config.toml
num_hidden_layers = 11
hidden_size = 448
num_attention_heads = 7
num_key_value_heads = 1
head_dim = 64
intermediate_size = 1792
vocab_size = 4529
hidden_act = "swiglu"
norm = "rmsnorm"
norm_place = "pre"
norm_eps = 1e-05
positions = "rope"
rope_theta = 10000.0
rope_fraction = 0.5
qk_norm = false
attn_scale = 0.125
bias = "none"
tie_word_embeddings = false
parallel_block = false
init = "uniform"
init_std_qkv = 0.0236
init_std_o = 0.0236
init_std_up = 0.0236
init_std_down = 0.0
optimizer = "adamw"
learning_rate = 0.00122
lr_mult_o = 0.999
lr_mult_up = 1.03
beta1 = 0.9
beta2 = 0.95
lr_head = 0.00541
warmup_steps = 431
schedule = "wsd"
decay_fraction = 1.0
decay_shape = "linear"
final_lr_fraction = 0.0
batch_tokens = 131072
max_seq_len = 512
doc_mask = true
train_tokens = 630800000
max_steps = 4813
dataset = "wikipedia_en"
Each number is 128 + 32 x the weight over its row's rms, rounded and kept within 0 to 255. Layers, rows and columns count from 0. Numbers have three digits each. The size before them is the row's rms in percent of the matrix's.

# layer 5 attention query, 448x448, rms 0.0381, rows 32-46,96-110,159-174,223-238,287-302,351-366,415-430, columns 224-335
107:120105129150134163137100131146048172146198111160195139105147146153177113088159093078096148139148099152129113142208143155104145184087159066120119071117123116079123117092133189169124166053102121056156157118131164056125113090097168128193129173137112116105100049158107115095145159163175115074103148212060158150106127142155208158114192161156
103:162145085126126141140133135145134122173106149120119088162135160086074167147129116059159141144126105154171138115104166105183121153142148155099206126070153126180148076182114141079128081139166145143092115066189145157154129132147134155117073070200109178162144157084119097122114109085088101180163148090176093173117128097127069164137087087118
107:127155113080200088054106107073106138077096123128152146105163133128114134190149088172116094115090121101103091149074132123159063089183118151128064154142163106178111163099090037160140078147120149152127127111073105087137124100151091131124149111096145111092099153106113168161091129068101205119100098091052141132122084115116095150127114081126
096:174153133114073095054096145139037115153193171131116149160161096230120127142084118136111098152121115120163120114137138153104153208106153102165122092173077166111162140110121173134059153121122121160119140157145091120158094168106118140142172114060097144131165108111129165164074147152177136192100151178081161120142099155113149119109104128125
119:160080120098108081156079141174130138170152078094047158108145110129143106161112100165087153125113144140135179138112156189073160159090135174136081100122088170127128154157188151107157178143166107078130169186130070141192113163105132160117136142125103193149156061146233191141118141193100180105164133128148214113131122066124131058090157120078
085:169096138115103141127168042107136117099106116144139129091069106102164181150153148150108143119166134141128157170114097147176178155064180174149157125124129161152141116115148183133126103073171082106097077129103108102140094164134131141092172130150090108148121143061132150143150197137150191181137120135157117105138109154128174096166153174170
101:159159176102165037150135149137085151127110098167150097117120146172110103099124121185105150146082127096089095150124095137143122098166141122077142162142161119113115173104136103159154139181133099149068178162030066080118156061153151178093132134110129126112125147127151116105094155103183153126166167125143134136106053133131124166126074123128
104:132161125114117134083141048175122119098158102173127140173104125194114174113212085152151132149071098143049133135126088078177136136134128132184167140120155152130076141141062090112113081139143114179156077113079111157111166078161092107092109156141083181191141203104080106098123110085203137186121160111141071123133142133144067138152125183128
105:172121199101123105182140128182164097139157070070114182102140146078055117202082140121144066121160108143162156117130149118090124156114097146209154119186130121159138161113214065081124098164154108096105131155125091194093139175116138177140128104138121114096151115111129085094115131134103085083125076098130070154118130142169127141130122067062
113:160094120143181146135080125112108122157148136099142194129146170137153113149092108145098204127142142143136124107117116105099194134105083114100086150092114141146162107119152123141077181130149135107101128094131133144116073131128105180124129142059221112079121117172153143188111074114153124068116114112078142161126161152117148103157166120131
117:163074112132105097102164138192059133104146121186170121144132173164124079066181077139138149129092117125147145086098080121132140200116152076116190132132115163097131123099120144114108135097151122183132168101060157130065075137134127065119090132090100180122181088065113096107139165143140078178073137135175090106141170146147163158126139166189
122:150140142141166134137083127130129089160116079100098151091106151098127157192121149150097134147105175117097190144105145108179144037117115169183112134114110193102180101116087055111115112195150097069127141233100093133100101152118110192103154124154096154098094146141133178085118143125098150121124101125149169160189068108081061097138103069062
102:152181114129096173105074151108088183173157216101113157103181095135149144179113147142126102107168120122192120136147110122153147087151133128089162098068148140116097082118100165162118090138093144101115134138144094142168144175157143170152130135171101148171161060097128102147117106144085186150092138171148158115153062131149110145107078128132
109:113165092115089093127174079119163133093142142190120058183127124192144078091120132050163114127100130105155173090131103151086148187110140138117128162108119079087123146201150106156135119127143106169162116114145147127121131142127089063116123185127136118165140157135138154083099140130142151163124148165160089108100127135124125144159131164188
108:148133166063141174181126128113131169161127131076095111116120149067155152110063132115152104171164139132139127150086121117161173076117112175121108124099187154122134076179149085159133095149143108116141093153146073204163125134134155210105129134138158193154142129147167168102131102092109100122175121128104174141137085096139135135179111068161
099:080153111121074143074083127121138115107093166198128137152100131119151081185242159133157092095126101113143107123194147156142128099094116062157124162079185114099130133136119050180160088128101154155086111090114112099107079165079159159106200134115131074105084128182135129125114120094094182098124151081135120128145147158145115150156193133162
100:108126111134103164147132145144173124122113092081093123201132146103064104123108144155114100141135107155140144134135141102130116124110148149126167107064094105158087082166115149107149126156211104130126093105182169158117084098111133192177124115185164137088139152123155139098122084162123145153204120078147131122143104060102090142131116110128
100:124150134156146113129178122097145068137120108096130099187139105148088133132119124120149122161100148130127121148099094091137110159136169132139107162173119105158123176113047078110184136132137170182107112087183155158122115092134093100173190113138104130107172154109089149148084099085086153155139173135095116181110109173177136123144138125151
096:174122161107090115121108096202136140110141153150136190087143163152152125138076098087117104136150143121128143160127146127115180171115115120180107132136132114155088173108134148154070136096103165106128192164097060101163116179167123116148065123112098065119163114090106156164105110170173126123051121141077178124117153090070194111128133144068
104:169137137091098109163114124151147140104152050135121106153103158086164108124125118094098124075141118124089087046088147143144168169124140152143122104108107139183121125106152136097104107146122071123132218139135148133169155148128139185087123122127147106091182116158162155131133142114140109175165132161126116133128143114120135165138112094042
093:118150153136096123164136068156111154113164116092149072075077096104147131094123167129108152206149087120085159098112141152113126149170071170114170172145090149163118164140220121155091071152121104141104089088133096182097116167193183164110097128157110187135097123140107102135172145127174144126120188093174187109158083159118091091179126095127
083:116107118073105097111083141074117168076094132116124098150175160070057135124116144123077111105094114068098059096145144076152134034079186141174066116103141094141084118126110094076148123166109094112051061113152121125112121135110093162127129148139152096161075088105085102136130133121104091167110102074115120053125137131112167105134116095099
107:150077112150116137108142065137122101138199161102167189144093129162145129095131142201131145150131075112080115115138100150075161122082106130155153088135140100119079104133090116156124164183118137115078058123098102079121169096134143092105117202131094118200158083146059145137173125178159189132074121173126110102117098127125108090118137180087
097:168160096112133125173162091125101140060143066127124115122116128131132112135097170112143148075148139129159101164137094148124185138131120122166131192163123095135159096117159221113068093102160120165180151126156132116064161122167090164129118145111126113110172146155159134118142123123185066120093126145134121149135158130118104139154151094156
104:158095134181130155119073145116119211110077146117084138173124217107141139061072090076088166122116101191112142094178082162179110143182156083105111165112084135152124113117184126196067101151144119160105151100077107122190093120118149111058092083122101112059152099151157076169090093126157158074173113127138144188075144153118167096087123109202
101:139133107176096117056107115181089081093154120217156157136118124145159092087134062138160173096160122075075099158166150133144086179091099078169157130128166138133153151139084141095092136137113087206152116106129137095147129096081082098108058154118094110125146112076088110115153168150138135109080116152109202136163190168156150130093206119066
098:138161146081157148184112118137115178129129104117158120139088197133110135128099092148095161130113147150154111150098144120096172126113153130168154078126160226153241151100119124138073137136129083083163202175102084116098126117084146165121126116168107122106134081147195122102110124119106042163166115171111151107127118179133072077152128147111
102:070106093106136136147104100102110151106147151150122148138134130115107181175129138167133122151097146167145112130111104074090142047060102079096088125109186146128085121131042154170118139135111119079105190113176095104074173116187109101102156106109098167144102087115085159143141184157160129158132137084103104088109135141125114126098144103105
095:084152204130158070096164099156136118077125079114182072081074102134171113064123153064131106133073080068093141065130146123155100136102109118117122171128163112099117195153118095167149149130141113186178124177099140122093200132119085106135105156127127158130108095070084116101144076080170117094132168154145204105155155109166171123088130122073
098:143177109149062119156188160107127155109123084098055146168145143113168140179102154067147163109095057140190137119116132138201121089181149157152110148138146108195183118117147120138080116153189155143135134184113111117149122142154155161130123099178157136126154183170151079105129126129152104164161151122167135110129099114097067183155079045138
096:123158122113070124152136097108140119110140139114138132122176136104130137125152093165111134059118127151128148138084140109162187105088118126097075122129178153167185136124129195133129117099112151119093111160105139073154109145132119157179096137163123147158108122175200138126165112152123087133109050117126077133091140067159135191071145146119
087:133122134184134129136159113172130163181182140092158104158122106123169147097136155105146126179170090081130134175133105136102136107123081062104165127156179121128133087176165164146148116114073139127128156111103078128091156131178169091121114089166134122146136117168091121136183124116122183112139171119188128101117108127182148166162107092168
090:122140114079145099184051137154129207185147163110099087144129139125117130162145135126121213122164134144140177106092113184136118188094140134085184101108128110186131169073150123147147093113170111143146141119134101167167194112180128167103145037193156138140104062116182068086140124137082032117131111102138123163135173125133106087129106100113
095:111098102132138134128161164080089121074174083123149120148077085148112198107149133128136069169122154077079115097117178138152080124137178077167113119106145145120164152098152057096138164108205110181134105156098077142126121129082104177143064120116130117132160153114104114164139086091112211110140139221133146136170148099104104113169165131157
094:119085135132150088131108152160150072162169154130156133108152111139133090134124064160107197140151136177164125086151088110123075127112118078109091112119134137105120082108077162129158112118098147164128169105103160084106116151116131137114183098057082106057126062112141154130147143161122099205092147150068155146101194136143155114106128142077
092:143164155121129128162120139167125086140163100115151185101107134116122114161165152162066112125159145197124096124107076138154113122157169102083167097143137113126121086117146109112118199109139192110136140141185144080121127091099143231123127132116141125113159101170167124109179155105169168112207084123139184128137101106113119165095106105122
089:113134152178105098066181082100114074180113077152142141163130100137129117136169167137113114133153093146119129112164130134137090155112093105151092182153105139149106097163159118111145074151071103129128071139153130090109154091136135108114122191085082107143090173156107097107108176054159136177191116076154114093139087150172116144132139136177
092:126112120103147125171164106118163131105048110149132174158100104101124096062136128099135108143072100120104082144157078070124177093170216137136139146095143064089125162146186174148109176173152147137140120158072096149128123119172128095077095128117081139137159187094108128143172100113073195101084178105166163125140082080080133135151077120139
094:119112139163110130120175127116146100113155088129137152239105105142114130094129160156094118181068090143107102100121154118142198067114191083183099150109111120089092136161131072085123112166137101111140060105121104135087141066057140108099131149140133143182143148125069133142163135128183167168105126138147099081128155128160117167105147186130
099:084139118073140116101111102106098122157092143161147145149159130090169097150090104076131166083157118107125148157142121142161113124144119104158118122127170139141070145107119100144127081150183109184126135179134146155108101153140129119143161098135125123150162114114137107083125103095064055164093139053107073136155090131162103128113127124101
104:128116098171081097070107107161128142190134185147117168099190156066119108121148099135146149086169145212169107117118135081136081077130115070080132118152117091177117123142127164155093083120095072143088166104093141173140101122126144079075111138096152127123117128185169161147153132152178116122124141100101083125070147116093145136099133091103
109:110067109128111129059170146116038122152156170162166151141162115097185102107075052181147181112147104119153141095111139181099087142081076080123148133086159151134135160143111109129110111105106096149136107080056138105081105070080106110127176139085125102093127124083165061110091115106118104126052171149087119131138175219100095147116164109152
093:132156122140133124164171135123131155154097119110158138075111093127145147147136125098136126072128108206121092148132084041109096134148105176178126125112177149063167132140065135170106139164107163151197151163107131155070108105094110145102191134171076112199147179126136179129103131084129103127208145096113114134156154153124071147166075148110
100:175159101110095174108139161132061238153162190088159161121107180124161122166112159085106147130132143129139117103090143237086135123113119113148123186088129218094112131143121105143118162148157097125146106157151099104110176133113155140130118127171096185094143139101099074141142135100134195060093144115105133123171079114109086129190151069137
092:172146156123171139183084081152083169065137113127167096082069117186149146145142184096065123131131097154129127086141154152110077112125103149082158094125143136141139070127076092119137159051121142075166117137186127105155145157086115158177105133080091064124149101080082092101139168140180200160127082176153172106138115064119201180178142145087
093:147119125187163163152215140124142126048101123071137136105118155132143150137141118108164162135098125175162120114147118117114122082130165137140140097082161125123225134161143127167169136109147103127125141101120102099114123112096132172121122119118139169150161167135111171090183102073128156121190092166146156108174059047095126124181096094158
095:132127146167120116116191142146156125090101205163133128144126145081203161138109092155108100143121108192162165132126113144140174153125165126087116130118106087145082104135121141094200105094072039159172182123115157162137171074143102093111088152118136126097173186109174125164080128120190147181088135146174141122156181127103136176139152143167
101:122140067193118139115118063153088086111159140137165117167171115086115127107165104098143097173074058104132108111148064185145171117159137059151145160163122211098159126157152137095106174121177128138127100092121174098118162137137161134146118146171136129165072118095111118157157140133134050112103214176153132102159096135124117160158148107159
098:087165112123074081176069156223101169171172137077117119132095152119140122104134088105118126091154084103116155111168119156181067149129121160141181074060100172193175150084127135155118105113176075139130113109114096175184105127137171154169094091148130155129115118136109144141136135112138110114136143078124142108125113077086127119109134120107
096:113156103115127140110150119084118147126095070123118079103112105147091172149096053120106094137137138124151084126102094130175101108192130110155152139125097059086172159107180091156130095148148197152049113135136113139198083166143108169138131082127143107143133123093104139159086103137141124097114118119121152128117093167162087153081179098131
104:108121174129095128153140097076115074084144123137110122193171125146092116132135138129122137150098128154131129073121113118155113162054126128155173142132173139097131130115111127111135075145084111139088108127112127081108146109140113078049131164175110137104167143097105097114098152122103161201110112105121073088100151083115130120134149158157
098:138124147168135126162127180157137075139180084069086167099155132159130104129209098145097224123114149137102153152084167111074096128105109136093137129160119173138144078167145088128132130109182113094106148170137131107183104118125151182152144163093089136113131110180171149111146109111120149148136089056107168167113110132104115070127144077093
100:124098096148108129106200135058124070156125081126074077206104071094130095130162158172177124156124164103119112094065134136100095128110087100141176160168140123058101106139165129125158073096114162145072115115165148132075127108161134099050123131130135149147097160106140127077144083111132120147112124087160116121088180164139155094105115154145
106:149158091106098122152056118161119171175103153152129130083078132133141103147113151150099176160088168098117138165107096095080114128143170149079111095125126107123169126075137165129134183128131117122157161145149074143149114152078169203181126128157106133159149142192115128132182141127116082100101155165122207120133109102112120132115066138147
103:165096124099089143152122094118082100103123130113160180196094150134120131158151115137138131171112101141154130185139150134094111164102179152136177156125097123094106056141125145097090091074092160143132122145142118118154173096141088128069167136119128122119193144096095122089132182164177204118130123191102126081066155163186079072091150144098
096:127157080089059162122161024186093160131128116118121150095077075129141170187102142084180134150130096106133133103150160135131082158164110129160145099113080085140175099110121118108097088154139160137132090116176119144159198118162161168150148086078141059124138123165131144136098174149144129149102157154094147144094135126159169168133095105108
099:151127107127182155094104176134158114168116119153090123185130129133130065137097135129104142106104195183169103142142124117200124100132123132138088137124084129144126104141144138171069126231171065149116157124114131118174092164137148160149068130142117098110110182172192155092159119104117131110165126081072107141148135205088090137132103113121
104:093095040155104175146127072137093106125109136174160106174136145120106132045156175127137122147138088120117187146104117174103134151084106086127217195099123144106094085112072133096154161100086121181143119087140104053111147086118131122132157189109137084123166102070072066081136119142101152148101164148151119073148127150133134125163152101106
106:106140122105102155163171121096104126148120132094127155106162158087122166206101183182119206133138165192122165130129164109148149072100126177162124184168160141064144130144106099132108103190132100093107062146141074114132168134145168123118138103164125138109153148131117129148061098114078184208170145147111133138112071141115048158181069077047
113:134094125107129174129102162056074158118132190131122168062120112176136115137124122130122175142166148159135154161128100157133086110099136067127091162064130131100129131142068178174082124133065084066122152135109124111131174100191114115097110140113108135097109148064103078099107096125087159116110161117130074202146111154174087203149109136107
106:109105131099108117105138127089136070077138124114106064176146086159105112118154108164173098052117122132116139114108169128094085140065121114112134160167135123109101134171116129116127135108113123133113133088137188106116139104095091106119098135113118122106172155063097056080119120102120131119090087089151076131121120148191157146098173111187
100:114154102103152167157131149183172135167137119093093146106115113083086150179135170106138128108114066109091111129149102092133099048195137177164125105163118095098152140121100080118136124166195149083117114142144091175154119138136143188103157148085139100219132140183131120077138127143082121098185128163125154073076096115094084104135147052166
100:189097152133106088098156106154120123116107123147117122092141105056117126140150107162171148130102163106102127165077088106192125112077071197122152137200081171176128058166190142098155087152204152185127153166107151156091115164147096097040146095167145186152130174097160164141137108066154159089111119124173147146182164087102069177105183112122
106:167091093156103181161103172181117139096216155162147135100167126104136150127159072084107144146145087101123068131123169194116186136131156068070139097129119172101124129111052150148156105051123149127135113099115103122134158104145150164203123208136150143096113089108136076183114166159091150150120067156079169162130150109112184167108177100154
101:089209137090049150117136098132094144137133190161180139182130172114105154187107128088135112109192092094174155108150185152117102108086139136141163124104181092089108120142095160095138096161165119123104090102162136178101173131165155203179117117210129086084082162152146117098152139123100077154120159112113137144146118106083147163110177142104
098:139195111145184105125123146136134155161120137129146097113148152096146124170111166123137095128180153120113132139106082156188087096168152153106113109114099153122165077135135142087120094163177122123088084087115164145165157153150112168137154088097106123143100089098074111200096156168157128124070120136143138132110125118136155160160134089093
095:099119138105130102095182087112170140111147161180206149172135091165066131168143174146148088114145068123077133110099125102078107058090133141206191123146117157123130135165143134112082096121162118137086092115137076121170168169153099146072099125120126124149165120099073147187125124159135162134098165096108180104137111108132147125160156127105
109:183111157165134150144093210098102130111124052094141161061101167182149118110151143116076171141109187143166143147125170122112101143085101074104112119055147169193162104108128158119070156112204124097114199142154097135154152162140153168131168117110105123122140047132221152152076161123127137094130131134089158134110120099082104090125106119098
114:106119119150133125129147125108127073098144084167138121108144093086105091075134121079154124139124153137132150107147161083152157116103086112143140196162167120132083203144131118138118094134133096129114124137127168131074107176144134040093101147103144132184158162138136138090177144070150185145144116102158097093188117185133101121156137168175
104:095096157119146150143123155119084101154175097096148158044111091144156092080084126139152149191108170121139121124136125117104123101145176104066101154131214132058157103071054129089192156120114167192092144122120114095110179088128149149119161137106112120094129160158190132168092159111131089121168182157064164135119078096104106169133127108150
098:096147077118107093103172054153134156161158099134126119174115111133120141083170168111158085137135140097112144099147084166093131096134187100174185140100109074095088167168158122106070123142095108200121071128049120165101114126161077051063085116132070139147132140126017143110168104164122116187130138149182065119153144164149093119214135139144
098:116164156093102119115073147141106128194072128123100117123112146138125118223080120079079150091154098122166110169143133159173156138106108168097108084079087116150182131091177086115103181160122144114122172100069111100159128110144148206153090096111115084087126076084142136138115090138103042156144160142140121113076158093132114147111115069062
107:120089123132166124111031110164101118090152128093106117116112155118115159115088111152124175106120150158120138109133106138157115127109130101111127085115123119138250063115147084162100133070109166102132155151143113127174107135100142193144104111123132134102125085207164181154126088137188099122181104105104173111145179125099082100104114079094
096:128073124158094080077160105120101072132124137171113136122126108113077144111150114100150170138140143110142123089149148155154150123141048123127144138144166175095079147087101091109146098178055098138099114112088131126081131119132117068090137142099139116084157120090076128121121181149085126146121159118147105122140098125086094152144144145126
098:117141164127164119149091127170129183121117084034056103082105156125146133157146125125148132113089156122089140079100132107215112100185127203152134151115102167099180099068122115083095154141194133138169137185114095164052105131093096172123173087155109093086095144127147185096135130085109143088128166129159136134109102117115050142137166077109
092:148101095139157097183105149143120139127152142121133186091135116134119129147160119199157206112135126095124132171099183115151065131067140170139094188131175180093143144102068174184082156133119095108160126116149137095130157099107181112137119106195119175128150104084062167086156162144133187109053146139170136138148108127089128136133135120170
085:188166109116158110157159151148100105113108176138169128170138113095142156114145176119086111156138134123106113107152093168112149156098080081131172115103104176108099204150125172155177157171131175164131090049102128145073117143096139096142159152127170117156155155061072117159150181176083116150055129073173125163142121127155205125105133162141
106:122138131132119158108053115137121148160098124081090097097120133129161118141054138123092141126128160165150152141126166141127189110167123086111042109124149137129171129100095091133135172161148172107129147132166105116169147147082157231177149147123180184114139081167227143170061110145147118109145136165089191096076088075132096130101123076118
095:119154128125126114121194103081139094094136138156109144116153126112130074136129091157188124110115166173171160095134146117107170213086092076102070142092144153089087029164120123139182101110120127136123101129174121127119146075083073118121187215175123153138147135156128081104126107069175099178130046180104081209131147035101114177129120150106
102:125099109163141128138133171129132158124133139127183149089090132142135111159226113124135088092091119100084133157146171156142102106174161061088132147055163117114090127136152087194132057150142098175120127090099143134078184151152143118127090186164114099101082162117143124097122126147106129065117161131109117128147105140048147149141132110209
089:138170137078085181117073146076110152126121135090158136179115128052162092115121111131184129145098180129126104157172146106125192145099131107118175133127131152163151145149120149187097070129222105141082157073114118175171093098107161133176162121122131189147076133125142076134140123149099109137136168090161065177121143074166095145143124109155
099:126116117102143160097096101142125151162092168179137059188093117178081163158093105149107103172123131084111127131159118103102090127167126108085105138112145142168113206117134053139126135105169160138130151101104137146162124073103142119165165101074094093104155111118136166161129081159074162092127121141117171161123145173085181088070194176135
096:175102118080109141071130138143087105171161135131148159189141158148134066129134047162152136146121096144141089076140140145112143126074143074221114171167117168161054124123167113191165138125120105112148133175076100085102124139137112130066184105106145084071119124149150163140123119056083159155128096137092161094114130093115108122089195135129
095:074167178158127105218055158130179086120141122103061100125174111069155067132147114125130151127112152192097155084121136101102138110153173084105119154102137127135136101157126103105108142136106084099078100115115083161185119140165136170113104164136144133148162139169209173151136138156143105178145130100140124165058158071102099108156143072132
095:176133131147122108149134087174088147118164141094165109132083108161128176122132133141076150146123157103102116156113138126108058153191085068134202119111135157174097114146187117128125130112105125142130142096137145095126141096129180115136133081136155135147149122122077202181168119100130131103114101102096165116126116148131144066154148116077
106:145170107104127128104094182151095171148087169124114067146113146147118100106126139130117112126085096065108123143153116153089104113212180144090120139123139086090096209080145111172057114125130102078075099084055100184145101131111139134137128126149147139103148135130100121180172079137121106115128175182143139107128088083112149088096079137172
102:183152110115118185091152073132089087093121112154221208187146107212175138104100109133159138140100084158082121127110125149141094145055140085158126163156139140143098086119122138146160162093123098145143105124124125080113168089160118075110167161068124091113149100082078156138125147131136148132106127159116097102157149183187128129116152154086
094:104159193130139164156171126134158159091096141136180140152105131068103147125069094092152122084130161105143119105180178139123166178077073134186116134153153096148117174138092098176077123137169145096147075090169093133098110148090087128137141153100144117081150110179174105108126156157061144199070112093075141128175136153142114146205103112092
097:134090124171179102129107159154104105180146125175134179173133191155125036102130130120085182130149140147129139167112139102141177096114119098144091188118079128114094131159173084191061105186083113150106132101121129212183132127144140129085100072150133120098132160140177135207102137118122131183129076084100154167135188144128124072109115083133
096:144106122101117176087054106135077100108104138209195167120117150175126100105154091102093133104145070094114125098135087153113048181143111102134140153126127160172193150125116140146102154122128124193165159174114172097094169158107102060157126108044109126097190148063063120136132093144115130147115151164120152095110125186182167139136167139076
104:099144131154157154165172127097102124124093146053113148126116173120137131169135111112137184138083079098153146142166138140161177157107118172196139145153127175116127112138089095084156126148109102091137082126139081100080082115080135187075158139156126095115145084121172140129052100110061096160150126170086169130106103105096029130117143078127
106:154165084150151150151123144124067184124139132153087210162070144103157195133142155138104159143112143133131111164153107120099139111099157102105097133139111145100125151156087160111111145105143094098129142120143120052084136159147136094089132143097124085130140108136081156078154113134132102133121193103127109100231099126137129166173142162139
100:107096123128130098115095085177178080102141126137128096145108086149140114085136182126107064135067101167121153100154122162149112138133156170115159128166103133066112126142112105075161152188105129139137134197086197086148171154110113039151127111111127110177178140103080122094117109070136135182145103153165087114054165123159168107116127088125
092:140149148063078149211131134114153177136066157101088131139168098101111153134121167079156160109148125126117123166109135133205094095159152202156101135114107079149108114166144104143123013196133127136155140144128147174122130152122180164090132109162102154140120177142137153130148101128114137124183132170139150100112112083092092169190075086182
102:157126100110094104129085122140106155120130186171101181105141109066118134113124121138127169109139078140154144121144163142156161100075156144088131167106103086092154104135113129151100095110097150129070102148157109150151109132112131128128131126114126207135103135171140173186105143144180143144202098098123176139152128094131193167143157105141
100:098159119127027134109122089130090152137096175176153129173106145084173164131139131046116141162172145108097072107085102126110188132100123117101086106114185078128175114131123089161103141117081072108166087077112121145120161142151109145117167135171135129157077154143119129129147142093167084141149169149118089173186096184097153172091100169169
112:129186127119118161090136120162107133119154123081095143102157137105124130130083157078178152101160114136165180099050122116131164110145070149157151094120177163152140153138143030100166084196162094082121143072134118203047121103112136189100155109152116108093127162064169089136115058081109083113130148107125090127114164133115052147158108108139
105:120136104076154096114148147115149174198112076103114067156120083080134129175082122146137139110101088159127186167086112153129120166184148163118149121129158150166123126082118077087161106125188167140099169097114106140095159134130142159176112068118122145153110152095123126144148125100102133087083114124145100150087108074118122181166173092175
090:121153185129159118104115060114083098122139183121167157100124179162163113147181077168095099094066153133130190173178045191097102159116118106113158085128111138117105174082129183125117118092092123134082112149161118089172072129141137151104142138076079069111156124164123154135169156109163173161116173149147159125057116122136142079087169191146
100:080165174141179129140087144189169103143111099153120113112174108114158118148210119144131127111097141188138115191101137129122136107165100117148146139156118109147121110092166147125094143110110109123098162118138119055135117148105095126148108119086103087095176090154148136141087132118202152154188114092110096115156167106133105169113100057133
098:152079106099123132146118147137170089109157121138126198096134104161141100133154096133091100134075133150155136168155150103092172112071131115107083165154098137118097132129166218130099121022060172135112121143114094109160138118132143142118126149056167125099066111142098156132133142171192184220117120112106148076077099161152168090064183133126
095:165115173135167110133168117134132058124105145167118112124106176125118122127106096190133123096155123109091124078122133118076086109121132119094102156098151070122189135040105160132138129103106097115138140120076122074114116144145102083090103097123098116099150132147121153219107196108084164163102112167120142166159076076032078145127099171182
097:140081118095134138152118124142131116114175174123117128155093139134175139097180102181114132126080101157078118141155105141134097168047172075103159126117133089122090152127131216153130125114130091092119154131077109151119172065109103093072132162078125176122100177113124173135091169122121127112063099092123147127120121146140160140040153127091
095:168103084114143135126098133137160088077191088113151130123142150150105152156073145102132109127138141138135128121176114153174140164137108154152165133111138119190139094155111047107118123187178135097150110157085134170070115174134090129149125139157112104080145109118122136112161148116058143118080120145112187173109109135142101124179136030057
091:150146163159149146137111174110069136090132116134076163114112180151153216126162103154128139134174104204113165107141144096157156085162151161089110123111133109158119109114182136128137078160091109146096110126112102116159130107154170078155061149164107144157138116171142157126130095087169082064156077149117071113146186141107122191133113099165
094:137120152096078131067128117148106140195100093147120091165123167108124099131085108100138132119130103108143158132123181093142081125096110125140136164077174106146131176131144139117109136095124106193107119118131126129082123055126105169080086108168117111140100182146162115188081132111146092123123165106197160137183146165194114224159132169152
111:124166134087112160104127114139111166104082123104122139157091182096089169182096140136151148120135154092142112091092146106176087107158095146212177134096128113137176125151147062120108072189157073139158126140137100177051136161155124166085130167173105162188150137082185122115163106111110061065137161132142128153144145153150048128158130117116
101:129122137138156133128116155154050148100169137097133176117157184114109129152102136152095130135134182114149083114072112125147167114119092112136136092159112127148139152150112110135084141161127097057164133159169159172129154220189132104087141084100131143120161080090110146127164141122098199144125138083081102119145146155111126114151129064083
100:090180164133137110138102122158171186118105088191115063145131055132158129104169175059062150115098113123144063141171106119124084133173094171119092158136123116075142133170153179108117190169164121184161147168154142113069174122088081117136128071118087099135105105158095152106134086113068159053088154141143166096132171092147125130087150187190
103:120164133103100149127157128131073111142119108087088099103113133073125130183100160103177153122151123147192166150083188104136140094128084171145136177097140107122138127182128105152080078164156161112097138134146122145102124124123129132122146134160126141165150129131133096154148138063129109064154148115089106132185108095116092195196114023144
# layer 5 attention key, 64x448, rms 0.0373, rows 31-45, columns 224-335
099:138136192169104102159094134125132083122195122125126130107144100105135119152115152176128140092202064148136143095045173163116111123107160144126094145117164126123105102101067112172099156065149134147162088119084090118117135167117154115149154159106119144092147142156119179121157123112132097082130157097096168130140135134166132127151077129099
101:136122125098091092122103109117140122181096100156148177130168089143160153093142129118136125103060154124085098148139115057167097106119192082153122105168139153070120116074155163093106128128092145127155157089103113129130080068122097124121107102152104121169136158102084187157161132168136171128100161147135093158106111222196109174175107199125
103:101131095149127226110145119109156148153177090168136069184107127107181157129134119110162134125104097123138173099104099165144130106128115159137200139125132111110120155117185098150134091159137168157112112126167155178132153097180134147111108167115114130150070171132157149085136107117091071136123129086192116112055200104198120117148102114118
104:119134161169099143063119085082140138102110075102208155104123138103165131108177134131059150099100139134107102113182117112133087131159108136141166155170146111161112181190115118124124099156143126116168196164081065114125198120136142141190127142145134092178086154088055112106072092064211116163106135107139120096175139122128113150162133104123
094:181105073194198121087137114167067081106166133131116125145160120103131154165137123144114135081162074111067125157104104154159156155154184113087068086156131127125142027167119063111120099098111170083113111102127118057141096116159143154165159171082078082127103110116165145166146134126093134100064108172055077130119133139175181153091119083108
106:125111133137147092139086108161050124121134180104155196137115115110097205143074076106101140175117189159089109160084142117208190060165087140108118144110062126129064064106167139113155127167177152106148182175109115087109145121146081184125127125112186125133153071092197117152105099147059107121105154132131131103118120100056131101119122126131
097:175136173113114124158154105120133109090156128116166139069162165158146107113078179183149142161177101108121105189128152139075146126127101076138093126098100154113169105117096132110101111145202136110095158053141081145131102085084123125114139181140146137190169140119114131141088158121067152112137112156106054133092153093132149136112112110094
101:133160163178104052151115133134084139112105155142213154143118166160133131143139131056095069116111113130141094089106131097168122098118137108127143130115130136112135163126121118139104134107099089141113148117113161160105162107181105110153136110112143123090164104127068105159116124158124078068133083096164169067135129108110111120194140147114
099:077102096125162134098124115104137123170165094109122132167146167116103047088122214165137146078124082100164120119159166146088118113021137131090130104150123169102196171152167068093128119143177063116117126111187129102137162121121136136142075125139151109153156100133150140147116168172100146128108094098094062159137116145184137156099131157148
100:160096109168109098150185124086140112128116115185085115147086089078148083117128108121179104198140095159115119102100125168079163137176125164072146188134154099156080139159160157108162109110132120197108059186130141123144130116085145202103131115138146158065140094136133147086096101129134126148175134127141198075152130127170154140172147163153
102:182127133136123075160109148157084115101092118186086194143186134100113138107160081177131102206145153133135151172115179142174070114142112092075121127127124084188088127166135146148193075121118115135090158148154122181152105075093124104154121112099114110157144107132141176124141139078183096134123127126121168117130119117138139167138194106166
103:134156087160133105093149142118105132142163137200164114193139085176195067088158101163104137085133107065109138137099131142088160125133169086123161173169095169148089132130154107062154080107110174095079113091147117154142146129165123141176133091149162058131059127185095162100152161138127093140063146104086095184077148174153156098144081141142
110:173055179134145153204152106085165193073135125086121119127125172150172163170122126153087069164161138106122133143137160129182120141132134123098115189127130112164133156140177112167203133158104193136119124164140155138137116148120116124155106125104083139124085075179125140189182062143149150083154084090167159129043153145155081091170151099165
106:133127162156144123131103094109151103204144157040154159098171119183132169160056104164125106119154167126168118106100066152113138113140192085163148143092088100189065127142140207136137180076170132163137116145080098164216099078156110134128140112127178160142147114145096143085150075114154115148175155150080115125124120120140122092106197126166
094:135118107108121139131088161127126128155101143130193121123189084122127140153134165193114184050141131160117106097147090124066064168096117110139159118190082156100099193097135125163098179156099147144115134114173087088108086149128167109142142110081098118202067129064113165093121193191111127091130105142148107118139083131194130093118159088096